config = dict(
    num_hidden_layers=11,
    hidden_size=192,
    num_attention_heads=2,
    num_key_value_heads=2,
    head_dim=96,
    intermediate_size=768,
    vocab_size=8192,
    hidden_act='tanh_gelu',
    norm='layernorm',
    norm_place='pre',
    norm_eps=1e-05,
    positions='learned',
    qk_norm=False,
    attn_scale=0.102,
    bias='all',
    tie_word_embeddings=False,
    parallel_block=False,
    init='normal',
    init_std_qkv=0.0307,
    init_std_o=0.00655,
    init_std_up=0.0307,
    init_std_down=0.00328,
    optimizer='adamw',
    learning_rate=0.00169,
    beta1=0.9,
    beta2=0.98,
    weight_decay=0.16,
    lr_head=0.00587,
    max_grad_norm=1.0,
    warmup_steps=333,
    schedule='wsd',
    decay_fraction=0.511,
    decay_shape='linear',
    final_lr_fraction=0.0,
    batch_tokens=[32768, 65536, 98304],
    max_seq_len=512,
    doc_mask=True,
    train_tokens=223600000,
    max_steps=3668,
    dataset='wikipedia_en',
)
Each number is 128 + 24 x the weight over its row's rms, rounded and kept within 0 to 255. Layers, rows and columns count from 0. The size above them is the row's rms in percent of the matrix's.

# layer 3 MLP down (transposed), 768x192, rms 0.0234, rows 182-234, columns 128-191
size [ 40  28  28  37 171  32  37  36  27  32  26 303  34  34  44  32 107 230 182  31 129  35 245  32  65  38  89  36  51  32  59 331 181 119  36  30  27  33  39 137  46  35 174  28  27  30  34  34  30  32  42  47  29]
[[154 138 141 121 108 137 140  87 103 127 134 141 103 149 112 144 156 156 164 133 103 132 157 142  72 149 135 139 125 134 133 150  91  94 143 138 112 125 112 140 128 168 126 143 105  63 131 147 117 119 133 152 122 127 132 132 122 128 154 131 105 136 134 137]
 [ 87 124 118 128 133 104 114 156 146 105 114 129 151  91 146 106 114  92 158 123 129  70 117 145 170 149 120 123 169 187 106  93 173 117 139 153 103 162 158 142  99 102 153 155 176 185 110 150 130 117 147 156 104 108 155 143 117 161  91  62 102 126 142 184]
 [130 126 159 196 143 154 125 150 137 141 154  98 138 102 108 109 104  80 151 150  99  91 115 151 135 158 126 129 110 152 114 117 144 104  97 166 144 101  97 194 111 143 146 132 166 127 136 123 135 123 153 158 106 139 146 154 131 109  91 132 134 130 112 116]
 [123 153 119 101  93 127 137 116  84  87 152 104 149 163 177 120 181 135 148  83 145 138 166 152  78 157 128 113 123 145 146  96 151 108 102 152 124 134 164 139 133 139 146 168 131  92 104 111  86 114 120 141 140 121 123  99 143 110 170 127 103 127 147 170]
 [123 108 154 124 164 140 134  91  94  59 145 112 123 133 148 117 134 149 105 160 139 120 104 181 161 123 145 167 131 151 137 135 142  96 138 101 124 128 140  96 110 123 121 138 144 146 102 133 115 133 108  78 137 111 134 169 117 119 123 144 118 155 154 102]
 [112 117 110 111 138 110 141 129 143  37 150 146 139 144 133 110 132  63 103 139 108 112 155 111 199 116 138 146 125 121 153 124 162 170 121 122 118 111 137 102 121  73 147  94 136 182 122 117 125 129 125  80 180 121 123 125 159 123 113 119 127 150 117 146]
 [106 143 112 124 108 119 150 106 160 123 107 137 148  96 126 126 163 147 118 158 122 110 134 147 130 155 130 108 144 107  96 135 130 119 123 114 129 134 155 174 119 144 137 145 159 116  86  98  95 105 145 112 104 146 144 149 132 131 105  83 149 148 115 121]
 [146 105 111 124  78 118 115 119 143 108 107  92 134 156 169 106 119 123 100 124 116 119 156 128  93 185 107 152 145 138 108 113 103 128 100  97 134 160 137 136 118 173 127 134 126 124  88 115  74 154 121 134 118 112 119 120 132 136 184 141 153 129 108 115]
 [144 136  92 110  96  98 134 114 130  68 127 199 148 161 196 104 163 131 138 127 131 164 123 142 120 107 141  97 142 168 142 149 168 196 101 131 126 125 178  62 109 114 134  96 135 168  91 128 119 122 131  71 129 124 152 123 126 161 124 143 152 152 122 150]
 [139 155 117 166 134 159 124 127 138 100 135 179 145 127 139 124 172  84 117 119 141  97 141 159 146 116 117  99 124 146  73 172 146 172 118 130  84 112 134 102 131 142 132 108 135 148 136 142 106 133 129  99 136  95 148 121 118 111 101 149 104 180 119 168]
 [103 120 153 156 169 144 131 133 141  95 180 144 129  76  51 134 113  70 112 150 123 121 140 121 221 110 148 159 140 130 131 135 179 111 133 163 150 113  51 144 109 121 115  99 115 135 121 111 131 132 125 140 148 128 134 192 153 132 113 159 146 106 102 126]
 [115 133 100  96 133 127 148 122 139  78  93 123 127 140 129 128 168 125 109 139 106  91 158 119 120 141 175 164 101 132 122 129 123 140 127 117 116 148 135 111 136  69 133 178 141  93 132 106  88 124 140 141 124 148 115 117 182 162 123 118 147 141  93 116]
 [154 158 144 143  89 136  94 109 112 161 143 123 126 129 107 162 107 144  99 137 137  86 140  92 171 110 106 146 186 155 142 147 142 106 121 118 150 167 117 117  96  92  89 139 121 118 124 157  95 174 107 117 112 167 100 142 121 153 125 147 135 112 116 117]
 [149 124 126 128 180 132 131 149 134 136 157 115 142 115 109  99 119  86 136 186 121 113 142 130 105 143 132 131  95 137 104 108 134 135 112 159 127 118  92 149 178 136 172 119 123 147 142 102 155 107 133 181 134 123 127 165 118 147 110 163 114 145 126  97]
 [131  98 106 159 160 112 135 103 146 181  86 126 114 107 165 125  98  79 124 192  95 141 132 140 152 131 126 130 122 146 128 147 131 117 119 171 122 153  59 134 110 135 114 135 129 139 148 144 145 124 140 165 120 115 144 155 105 143  98 126 102 120 149 136]
 [156 131 149 130 138 167 133 136 105 195 130  98 138 148 144 150 115 168 110 187 160 102 179 105  93 132 133 105 157 137 108  97  90 110 138 115 146 185 111 137 131 160 164 132 128 104 103 142  62 149 111 189  98 106 125 125 120 163 131 137  98 118 136 114]
 [102 116 120 114 131 141  76 116 144  92 174  78 154 111 172 122 146 111  89 130 157 110  91 149 107 188 102 123 174 157 137 129 114 113 121  80 128 119  79 160  99 116 137 127 184 131  99 111 105  76 136 124 139 126 132 142 140 118  78 152 153 165 151 146]
 [124 123 165 126 125 120 181 127 127  78 100 110 144 141 114 170 138 108 127 144 132 110 157 125 132 171 141 124 120 143 131 165 119 108 101 137 161 131 138  64 134 140  98 101 143 101 102  94 118 131 125 103 151 119 122 131 127 127  64 127 124 112  89 144]
 [137 103 153 152 125 137 121  87 151  93 152 131 134 105 128  81 169 107 145 139 124 119 143 148  77  98 149 136 119 149 125 127 155 154 133 156 143  89 113 135 114 130 133 110 135 104 129 120 118 154 167 102 137 110 114 164  95 105 145  97  72 133  90 107]
 [149 166 127 131 128 124 107  97 111 116 112 120 113 148 140 140 146 155 110  72 127 166 134 139  89 161 109 115 101  90 151 145 112 143 113 145 137 119 180 121 159 171 112 134 103  94 160 105 119 134 139 127 136 135 111  99 135  99 136 117 100 118 158 118]
 [138 116 121 122 148 101 123 142 126  31 133  96 149 118 136 159 131 109 130 143 133 124 156 159 115 113  81 152 157 114 106 103 152 122 126 137 153 111  95 144 130 100 124 125 157 143 120 161 139 115 160 160 104 120 150 191 101 160  88 121 129 123 143 133]
 [123 126 105 137 132 101 128 122 138 163  77 112 119 112 160 104 130 149 155 138 131 145 112 153  47 157  94 117 110 111 112 131 130 154 110 158 137 136 110 154 142 142 159 118 152 145 161 109 135  88 144 159 104 110 125 135  92 102 127 138 120 140  93 100]
 [120  82 124 163 164 111 149 161 124 104 114 101 149 113 107 126 161 137 165 151 117 134 131 146 105 137 144 151 128 128 140 124 161 162 114 163 105 137 130 154 110 140 145 128 106 149 130 112  95 117 128 114  93 115 128 105 110 147 151 112 116 125  78 130]
 [125 103 135 130 146 123 102 137 138 133  67  97 123  81 140 158 130 134 108 112 123 163 130 155 109 163  90 127  91  93 121 128 134  88 103 148 124 127 139 175 149 149 113 150 134 131 126 102 143 127 142 163 127 113 159 150 135 119 119 141 133  95 141 124]
 [122 136 109 111 150 137 145 139 150  95 155 180  80 104  90 132 130  78 124 112 117 113 117 143 139 115 161 169 115 121 136 123 115 176 122 139 108 108 141 107 141 111 123 152 122 166 127 153 133 112 150  86 165 122 138 149 138  96 108 103 121 132 154 149]
 [105 145  92 169  85 114 123 131 148  55 102 103 170  83 171  89 172  88 136 116 136 106 122 132 156 176  99 162 113 120 145 114 203 151 104 159 116 156 160 166 136 110 125 143 146 184 158  95 107 121 148 142 130 143 139 128 155 107 138  94 145 137 138 147]
 [126 151 114  94 103 135 149 126 164  61 132 133 146 125 135  96 135 102 167 137 152 111 147 148 121 123  99 155 119 123  74 120 144 146 101 158 156 126 205  98 132 114 144 109 155 149 134 157 112 107 138  71 105 126 154 156 100 109  94  49 150 140 127 140]
 [143 101 133 125 136 116 149 132  99  46 173 167  95 102 119 140 127  99 141 167 119 130 164 124 163 114 182 142  99 152 151 111 123 122 152 127 105 103 106 123 116  91 142 155 112 137 107 134 126 139 152 152 146 104 164 132 153 116 102 109  96 122 192 154]
 [154 115 122 138  96 155 123 107 140  83 150 125 163 149 127 155 141 100  99 156 108 130 201 138 114 132 151  86 118 129 144 150  82 132 133 146 146  91 140 124 107 159 136 144 163 107  81 140  88 180 131 139 125 118 128 112 159 114 118 114 118 150 163 113]
 [147 137 144 176 135 145 129 178 118  42 197 128 133 117 146 123 167  72 141 110 150 102 150 145 130 112 163 155 121 135 106 115 177 167 107 146  93  84 123 139 137  82 114 155 153 147 138 134 134 121 121 109 127 116 135 139 124 115 122 122  76 148 137 151]
 [164 118 126 143 112 154 123 149 131  92 135  77 151 105 149 136 127 111 129 133  90 118 175 151 139 166 160 108 145 118 108 142 146 137 105 168 140 121 117 148 124 140  94 163 197 105 104 142 102 128 117 172 113 129 117 161 140 101 119 111  76 113 141 133]
 [123 150 134 151 131 156 137  97 123 107 162 159 138 110 154  98 102 139 129 157 148 107 141 155  86  97 113 135 143 166 124 110 148 110 139 153 130 129 123 120 130  76 149 122 132 105 145 124 129 142 160 121  99 115 120 158  99 112 140 118  78 134  86  91]
 [168 115 111 122 128 126 172 133 153 144 126 117 136 151 154 145 142 188 102 115 112 107  96 172 142 136 149 153 112 150 129 148 132 102 130 135 129 125 147 105  93 153 139 118 150  60  96 152 103  75 102 130 125 113 126 150 151 124 131 151 149 127  96 129]
 [126 165 134 127  94 106 150 151 138  52 141 127 117  97 130 120 130 116 106 148 147  97 138 117 137 127 115 157 192 167 102  96 116  69 109 118 107 102 116 162 106 183 144 125 177 125 159 159 139 159 168 134  95 166 118 112 118 177  84 106 129 148 140 157]
 [138 141 116 149 168 135 129 146 125  89 147 121 166 130 148  99 129  83 153 178 143 111 137 157  94 146 149 116 101 166 128  91 144 116 134 159 153 136  89 138 142 131 178 176 158 154 137 111  96 133 165 187 143  97 149 131 135 134  89 131 106 114 151 128]
 [129 106 116 142  80 139  98 102 140 122 114 112  85  75 127 157 153 101 106  93 149 116 110 154 132 155 133 169 128 125 117 118 108 126  96 104 121 147 207 101 146 112  97 151  95 131 118 136 172 111 159  87 144 149 116 136 143 135 159 106 132 157 127 135]
 [138 107 156 118 103  96 112 109 133 131 127 105 112 172 147 176 122 144  93 136 115  94 156 117 129 152 132 148 170 125 153 116 116 108 119 105 118 147 123 119 109 121 127 129 137 148  89 141  87 162  97 109 135 130 128 140 142 157 126 161 112 117 117 136]
 [127 114 168 145 128 156  91 145 128 147 158 118 113 127 106 152 130 101 122  84 107 121 148 113 134 175 107 148 130 123 128 148 158 142  97 129  78 123 140 151 116 116  72 165 123 128 160 125 129 126 125 126 143 130 135 131 127 138 146 119  95 156 151 157]
 [116 141 130 111  98 140 149 129 125  67 161 132 106 136 127 134 155  91 112 132 142 112 144 105 158 159 135 174 143 136 150  92  99 143 114 111 133 136 149 116 123 107 140 151 100 159  96 115  99 136 133 105 181 118 137 134 166 124 132  91 137 141 147 141]
 [142 145 160 146  59 154 180 118 144 136 112 126 124 117 150 143 125 155 110 160 127 171 118 102 154 118 114 115 169 175 129 134 113  69 112 129 130  71 104 146 123 170 128 116 142 109 135 118  83 154 175 136  97 182 103 102 110 115 112 113 162 124 167 149]
 [129 138 105 128 120 117  98 120 113  53 134 135 156 122 129 127 127  87 136 166  81 134 150  65 134 127 105 129 178 140 169 124 173 146 124 160 152 129  49 119  95  95  65 129 166 137 100 113 123 166 125 155 107 153 111 159 129 139  89 143 162 116 141 142]
 [146 192 115 120 167 143 143 110  80  65 188 183  98 185 141 112 138 104 165 119 138  88 160 102 127 151 121 160 130 128 162 113 151 152 120 152 116 140 100  92 112  99 117 127 106 117 174 105  65 135 118 121 145 132 150  93 134 100 131 120 128 121 168 164]
 [153 134 123 125 136 118 112 142 162 140 142 122 118 114  88  91 180 150 142 115 126 148 125 152 121 130 183 135 133 151 139  79 145 123  82 147 107 115 160 124 125 171 160 112 134 171 125 110 109 145 125  87 113 149 148 143 135 139 141 132  78 148 117 117]
 [131 168 132 164 128 123 128 122 138 106 157 142 157 122 191 101 164  80 117 107 132 105 149 107 132 119 127 135 167 134 105 135 160 187  91 137 115 151 110 132 138 112 116 119 143 165 158  94 116 122 115 100 114 130 128 110 113 104  93 127 148 138 111 130]
 [120 149 119 166 134 145 131 153 160  83 171 127 164 102 149 105 139  80 119 112 119 120 166 166 169 151 112 136 116 147  94 130  99 124 132 102  97  96 120 165 139 160 149 115 134 163 108 123 128 126 138 128 155  84 151 150 170 124 136 125 120 156 135 149]
 [113 111  91 112 130 123 112 159 145 164 110 143 120 110 158 109 108  88 120 128 110 103 110 168 130 108 146 136 130 164 150 102 115 152 138 118 146 144 127 144 106 124 165  98 174 194 101 116  98 102  96 134 131  93 152 142 137 131 136 124 129 128 144 108]
 [118 145  85 157 132 107 105 129 142  81  72 136 175  80 172 132 179 108 130 109 133 144 101 157 107 140 110 112 112 142 125 156 180 124 123 147 126 106 121 139 138 131 112 158 145 164 142 111 158 134 149 144 125 111 162 125 141 140  84 177 101 140 128 147]
 [126 139 127 109 121 131 163  99 114  90 154 137 165 148 159 141 133 142 113 122 142  98 181  94 186 122 133  93 156 146 111 130 121 124 126 123 110 113 150  81 109 105 131 137 110 122 100 153 104 160 114 127 133 122 135 108 139 146 109  85  90 149 165 144]
 [123 164 113 115 108 122 149 130 100  82 163 138 147 136 147 124 136 152 154  96 173 148 149 140 118 117 131 118 126 144 129 114 199 127 111 140 110 126 170 119 137 111 126 172 111 121 134 139 117 114 123 106 116 123 136  90 110 117 144  82 112 119 151 167]
 [148 115 130 138 173 125 142 140  93  77 165 145 132 119 119 128 115 120 138 154 120  89 146 126 196 142 159 178 129 161 171  83 142 107 140 138 149 161 118 118 144 100 166 122 107 143 122 133 132 140 135 142 146 124 135 157 155 149 123 105 103 120 143 144]
 [123 145 127 105 168 130 123 152  90  67 166 146 122 157 138 118 167 104 147 164 158  94 175 139 120 141 127 174 112 147 129  82 134 122 129 140 125 134  67 140 153 103 158 171 129 143 107 119 109 118 162 171 131 122 141 162 157 110  97 139 126  87 144 150]
 [165  57 148 157 127 119 136 125 129 119 110 113  99  82 100 139  70 101 123 155  75 137 145 104 190 134 157 118 119 132 143 154  92 141 150 126 119 125 140 132 102  97 113 120 105 158 131 180 146 154 131 151 122 114 131 139 129 135 109 107  68 131 160 126]
 [141 136 104 113 119 119 116 140 142 105 121 113 109 142 185 102 130 154 113  98 135 148 115 164 121 165  96 155 121 107 118 112 108 163  82 122 102 152 187  99 143 127 122 121 142 138 129 119  90 111 134  89 120 121 125 124 127 111 148  89 161 115 163 141]]
# layer 3 MLP up, 768x192, rms 0.0447, rows 183-234, columns 128-191
size [ 33  32  49 229  38  47  41  35  40  27 296  31  39  45  38  84 322 210  44 114  35 245  36  71  41  78  40  61  37  73 315 229 117  38  35  33  39  45 148  49  38 178  27  32  35  35  36  32  29  42  53  29]
[[118 121 136 137 131 149 120  83 100 134 115 123 117 132 141 129 111 128 149  79 129 130 106 123 122 127 127 133 112  69 115 153 115 171 153  78 141 107 163 126 144 137 145 111  80  85 174 126 126 141 127 131 160 113  91 125 127 116 165 116 134 152 124  86]
 [110 119 154  85 131  95 119 103 132 114 129 174 116 126 110 119 132 111 126 106 137 148 126 138  78 142 139 126 120 136 131 118 122 116 180  91 103 112 131 131 116 153 114 128 108 125 135 117 126 147 166 151 169 152 128 149 138 119 123 138 109 118 114 181]
 [138 117 141 128 165 150 133 150 158 114 115 124  76 130 111 127 143 147  94 135 103  97 115  94 130  81 134 151 148 167 148 151 112 154 127  97 141 129 125 139 124  79 139 110 154 183 138 140 114 139 115 122  99 126 142 135 124 124 120 135 144 155 170  77]
 [118 127 149 162 127 164 119 143 175  99 141 142 173 140  86 104 129 132 141 151 142 127 137  63 171 111  90  99 117 123 138 131 111 118 112  98 131 139 120 139 141 103 122 147  82 114 118 125 146  96 114 140 147 143 120  87 137  75 138 142 114 129 139  97]
 [125 118 145 136 133 114 119 100 128 108 116 107 112 130 104 123 148 193 134 103 111 106 102 131 121 113 129 128 117 117 173 146 152  92 133  73 128 132 155 144 136 166 112 124 109  93 129 165 139 114 129 121  99 139 111 118 125 117 170 146 154  92 149 110]
 [116 149 149 131 122 125 101 107 115 110 131 128 114 123 171 143 120 101 121 101 161 147 116 113 145 114 113 155 129 148 162 127 130 108 138 131  87 137 151 111 137 114 124 116 130 134 200 117 151 159 122 137 177 117  88 144 144 153 136 149 126  69 177 106]
 [112 160 142 137 142 153 126 124 111 118 127 144  63 116 129 145 130 106 128  99 151 132 142 104 131 110 146 168 157 131 137 153 145 140 151 141 118 111 143 131 198  94 149 107 137 151 174 135 136 133 125 104 159 122 109 107 161 118 125 137  89  89 198  84]
 [128 140 125 116 133 135 144 138 119 131 147  96 151 110 132 132 102 129 165 112 137 121 110 128 146 137 132 155 132  87 164 177 164 134  96 139 130 157 150 153 120 126  94 156 156 135 127 141 133 136 129 141 107 144 116 106 156 109 149 138 156 123 183 100]
 [130 122 117 128 101 103 114 132 130 139 144 106 107 116 129 128 110 145 116 136 135 113 111 121 158 133  92 116 180 147 141 137 125  96 118 110 142 148 126 129 140  97  98 132 137 131 200 110 150 125 134 168 147 134 114 136 138 172 148 141 165  92 113 116]
 [134 123 129 115 137 114 106  94 126 131 131 135 141 137 113 108 159 145 165 113 124 124 103 154  89 140 138 111 119 115 130 143 145 123 143 138 132 153 128 145 111 200 138 129 107  82  46 139 139 127 131 130 128 152 115 109 153 102 154 144 135 138  78 141]
 [128 185 111 155 163 124 114 124 124 129 136 142 121 124 136 126  94 132 168 152 145 172 116 139 137 113  65 156 104 114 131 112 146 156 153 118 100  84 183 147 106 119 125  94 112  55 133 160 147 100 103 180 124 127 121 129 159 143 185 195 150 118 148  92]
 [114 145  83 145 149 152 135 128 100 138 145 141 173 122 167 133 110  75 127 138 110 140 130 143 121 142 145 118  97 101  79 135 121 151 150 136 134  86 109 107 156 149 107 103 101 134 152  74 125 130 106 117 190  99 155 106 159  94  97 136 127  94 118 144]
 [131 108 142 104 123 117 135 114 162 129 128 151  94 125 123 121 144 175  99 133 112 147 119 145 141 129 119 122 138 132 152 150 102  75 167  82 140 140 129 137 104 135 100 155 124 112  99 145 142 131 151 143 189 147 128 144 119 111 137 152 158 101  96 161]
 [133 136 144 144 147 122 149 111  59 161 164 141 153 133 117 124 135 106 130 111 165 138 121 148 122 145 102  74 126 104 132 118  90 140 160 107  85 135  93 119 125 150 170 114 107 102 112 121 129 105 117 115 130 106 124 127 128 121 115 121 154 149  50 142]
 [122 154 110 136 119 154 138 111 142 137 128 156 116 124 172 145 109  63 122  90 106 140 100 135 135 143  93 145 132 159  88 142  99 135 159 125 135 113 135 124 183 100 121 126 111 133 163  54 137 135 132 112 204 106 136 162 136 101 129 144 130 122 163 127]
 [107 145 115  95 175 141  86  76 114 102 145 161 102 126 122 125 123 129 109 149 187 134 148 158 113  82  62 114 136 107 115 111 102 136 110 113 126 119 122 128 132 136 162 139 133 122 128 105 166 153 111 173 146 146 114 131  70 111 181 160 136 121 151 129]
 [117 163 109 129 177 117 109 109 154 118 107 129 116 170 150 134 126 132 142 159 149 153 138 169 172 149  99 138 103 139 137 114 132 149 121 105 106 149 160 120 123 119 133 134 104 109 138 163 126 128  67 136 155  93 166 125 148 146 185 140 187 110 144 165]
 [127 114 109 103 152 146 140 153 134  85  89 141  86 186 122 122 137 111 143 159 120 181 123 117 122 131 120 136 128 103 132 135  54 142 133 128 134 144 112  96 150 115 127 166 105 128 118 130 174 118 122 143 119 116  80 127 145 109 159 124 134 119 124 138]
 [107 129 136 125 123 114 126 184 121 147 110 113 109 132 118 121 146 151  84 151 124 120 106 113 150  71 106 120 170 147 142 106 101 129 103 111 161 125 113 135 105  78 127  96 163 158 108 101 138 110 101 122 107 117 126 116 113 150 100 101 169  91 102 116]
 [117 165 153 117 109 119  95 112 145 120 125 161  89 143 134 147 133  68  92  85 108 104  88 154 138 148 133 132 136 124 134 132 131 113 129 122 141 130 106 150 181 148 130 116 116 115 134 130 133 129  94 139 134 115 104  88 104  95 183 145 129 135 133 100]
 [147 109 159 123 126 116 146 141 129 155 132 153 120 119 132 133 112 113  81 134 134 146 131 135 159 117 128 113 155 150 139 122  98 131 129 131 112 104 124 126 132 112 116 170 142 170 119 143 127 137 144 149 164 127 143 140 119 145 107  96 133 122 112 174]
 [117 156 133 121 149 127 145 116 141 121 139 147 142 114 112 125 133 135  76 149  78 166  82  90 159 118 116 194 103  94 139 126  99 131 159 148  90 113 131 147 135 150 114 129 109  96 134 157 145 121 105 146 119 112 121 139 126 146 196 138 139 111 135 116]
 [130 123 138 102 131 110 157 153  97 142 125 136 110 132 115 114 134 141 113 128 136 137 111 132 156 129 106 118 177 184 140 100  89 136 116 109 102 123 112 122 130 102 149 101 152 161  84  80 123 131 127 133 145 129 130 119 114 140 112 101 132 138  66 122]
 [122 135 147 147 107 107  97 131  89 143  95 104 178 138 132 128 133 184 149 147 123 128  98 121 124 107 111  97 106 132 156 138 150 108 119 117 146 133 121 131 118 159 141 120 115  76 138 142 151 126 108 132  77 139 108  91 109 163 158 133 163  97 130 130]
 [136 111 175  85 157 126 124 116 136 124 120 126  99 133 110 125 134 165  93 135 124 109 140 123 142  73 168 113 162 154 155 141 113 125 169  55 100  68 138 133 137 138 125 105 135 122 123 116 133 134 128 118 150 137 106 124 127 163 139 137 119 138 118 123]
 [109 116 156 148 114 126  59 112 114 128 156 161 152 134 133 122 102 159 126  96 110 113  83 122 135 131 107 120 121 108 139 167 100 105 141 127 114 121 150 127 153 147 111 119 121  88 135 128 139 135 119 149 153 139 102 112 156 131 186 128 145 126  99 148]
 [115 151 125 142 127 134 110 123 116 125 136 119 190 133 158 117 132 124 187  94 138 136  79 140 108 145  96 126 117 183 142 130 151 102 115 122 129 177 120 128 147 180 139 110 114  93 105  84 132 120 117 134 107 116 124 118 147 137 181 147 182 126 129 108]
 [106 150 140 144 132 128 116 131  89 113 136 137  71 127 141 129 117 123 117  87 137 110  64 117 141 144 103 153 137 164 144 128 125  74 138  90 117 141 144 104 160  88 118  90 104 134 187  90 153 123 113 119 123 104 119 137 146 135 135 144 159  87 140 121]
 [106 130 121  91 121 120 128 118 174 114 133 126 115 121 118 109 117 123 147 122 115 110  97 110 114 126  76 104 141 141 146 139 121 120 130  60 182 163 119 140 125 167 114 122 122 135 189 102 113 144 139 169  94 155 140 122 113 132 161 109 185 144 127 150]
 [105 132 159 129 133 129 113 101 101 124 133 155  47 133 114 127 123 105 112 100 143 111 104 120 129 118 104 125 125 158 129 115  92 113 168  85 106 132 143 105 147 112 157  91  95 121 161  95 137 143 118 121 129 102 126 123 125 127 124 120 171 115 114 126]
 [100 108 136 109 101 185 118 112 172 111  87  84 114 153  86 129 152 106 122 129 142 170 111  77 164 145 125  90 115 134 149 180 136 111 137 140 111 131 112 136 140 127 124 156 143 148 132 120 147 120  77 128 180 123  89  99 151 102 116 106 166 114 126 139]
 [133 117 140 106 138 128 118  94 108 135 142 127  80 128 104 111 132  77 162 140  88 131 122  97 121 136 133 138 122 108 142 121 110 148 128 132 123 132 125 110 146 100 122 116  97 174 137 113 157 126  98 123 155 142 103 107 118 101 105 137  94 116 152 140]
 [114 120  98  98 148 153  83 146 114 144 121 135 129 117 123 114 109 129 164 100 134 141  97 156  69 152 115 122 125 137 114 158 115 160 136 118 131 141 126 103 161  63 153 129  99 128 112 133 153 124  81 142 149 132 114 150 137  76 159 115 165 126 112 113]
 [120 119 154 110 130 123 115  96 113 130 119 141 122 133 124 116 107 137 130 101  85 133  98 136 129 136 128 118 133 192 116 147  98 120 166  98 135 120 141 131 175 119 122 110  89 129 134  81 148 128 118 139 143 112 130 141 112 117 176 134 129 135 110 155]
 [111 146 101 104 158 116 144 155 120 119 133 101 155 127 135 117 131 142 131 169 114 146 165  93 170 114 107 126 148 120 165 150 139 119 126 109 127 130 116 134  94 133 139  84 171 162 228 145 128 142 112 151 108 159 133  91 112 128  88 127 121 122 115 120]
 [117 174 128 159 130 153 128 101 103 123 143 127 126 121 140 142 116  72 145  97 146 125 116 126 105 134 119 140 110 126 131 114 148 157 122 120 134 112 127 124 164 140 143 115 102 123 122 118 121 113 122  89 120 101 137 123 148  98 136 114 143 144 195  97]
 [111 131 112 109 131 129 159 143 147 130 127 118 111 134 122 114 130 137 103 164 139 121 145 108 131  87 102  89 141  94 110 104  98 154 127 110 193 130  98 126 136 129 165 103 135 124 136 132 140 151 133 149 118 144 124 112  89 152 122 112 160 129  83 127]
 [102 130 130 135 152 120  94 119 124  98 103 102 136 139 124 127 127 148 142 111 105 118 132 115 117  97 121 147 121 145 139 133 168 116 150  97 114 131 127 141 163 131 136  79 127 109 114 138 126 141 114 112 103 143 108 107 121 129 160 165 118 101 191 105]
 [107  97 112 117 192 149  92 143 113 158 140 149 139 117 119 115 115 132 149 121 142  95 161 143  77 124 112 136 126 126 128 125 129 161 133 126 109 166 118 100 137  67 179 155 119 122 113 163 152 143 102 146 153 143 129 155 150 134 137 128 104 102  78 102]
 [128 169 152 124 160 123 129  61 100 121 133 158  97 130 141 132 113 123 137  97 159 127 125 150 122 114 159 115  90  69 131 141 124 125 155 120 143 133 126 127 146 176 158 154  70  93 106 124 149 160 109  85 121 113 125 114 133 105 144 115 126 141 155 126]
 [133 110 120 142 129 119 139 141 139 132 100 106 192 118 133 130 125 151 103 117 117 129  91 132 109  88 155  90 121 107 130 122 133 123 124  98 170 140 119 118 125 152 128 132 123 104  65 122 146 135  97 130 136 108 130 114 119 158 142 138 143 121 147 107]
 [124 139 119  96 171 116 144 146 126 120 123 158 110 193 140 155 133 120  86 156 120 162 102 131 173 107 126 159 138 107 129 138  78 145 116 133 103 132 150 121 130 123 118 146 151 118 142 106 142 158 113 159 183  84 125 135 136 157 171 147 130 136 107 143]
 [130 125 115 106 134 126 135 119 127 159 131 137 122 108 121 124 101 117 134 139 140 134 141 152 130 125 144 120 151 135 154 125 126 118 142 103 152 134 106 123 125 165  78 124 158 132 177 148 116 131 135 174 156 153 127 144 133 159 143 126 107  91 129 181]
 [114 116 131 116 119 107 108 108 127 135 105 120  65 131 107 119 144 161 128 126 136 103  88 114 125  94 112 153 181 136 127 137 144  91 105 112 154 125 103 151 172  95 107 103 133  91 145 110 130 114 138 141 132 137  86 105 129 140 131 135 162  78 115  97]
 [124 139 159 146 136 130 104  57  81 159  88 125 133 138 136 139 120 148 161  99 111 119 108 141 114 158 156 152  94 123 130 188 166 123 137 141  74  77 153 140 140 153 147 137 117  93 113 150 135 105 130 104 117 150 113 110 131 128 152 141 109 143 178 136]
 [129 121 134 106 137  96 124 120  79 150 147  93 118 125 127 112 104 159 119 150 113 128 146 115 179 131 123 128 177 147 163 134  96 125 113  91 132 113 110 121 105 111 128  98 140 152  99 132 145 111 122 160 117 127 108 125 131 160 127 106 167 125  97 147]
 [111 130 100 168 120 151 136 142 114 131 126 109  96 125 126 130 125 116 139  98 109 106  94 118 127 124 100 137 146 111 149 144 118 137 132  76 103 149 133 124 128 101 120  90 115 121  66 118 130  94 105 108 128  98 123 132 150 127 163 132 173 169 116 102]
 [134 131 135 111 131 147 134 165 177 129 121 112 122 129 125 125 141 140  96 156 123 102 108 106 142 101 102 138 145 147 118 125  89 156 110 103 170 138 110 158 126 115 103 110 148 136 144 106 111 150 107 144 119 124 133 129 125 124 138 130 210 132  98  82]
 [116 122 113 130 144 157 136  97 120 131 121 118 185 137 131 126 145 118 171 113  84 121 130 134  95 141 125 116 121 135 136 184 147 142 156 118 130 116 139 166 158 170 142 134 114 117  89 126 116 117 130 111 120 107 143 103 135  85 173 141 136 187 121 123]
 [123 119 133 126 138 110 118  95 114 123  98 132 165 135 139 121 113 128 147  94  84 120  88 134 116 130 133 126 124 193 116 143 130 120 146  89 183 117  97 140 162 156 149 126 102 131 117  80 127 139 105 124 140 117 126 117  95 103 190 136 106 133 156 135]
 [ 99 157 113 148 120 138 128 137  90 153 138 139 153 133 135 116 149 120 160  96 177 139 103 156 102 129  77 121 117 129 133 115 136 125 111 129 102 148 110 121 144 159 156 117 112  77 145  57 126  84 140 111 125 104 128  91 147 127 127 101 193 127  69 133]
 [111 117 162 116 105 136 152 141 100 143  98 123 122 127  78 146 126 151 104 134 126 113 122 115 166 102 133 123 156 158 132 131 118 128 130 143 110 109 155 149 124  80 123 125 143 119 157 109 136 136 112 119 141 129  91  99 114 140 139 139  97 109 136  80]]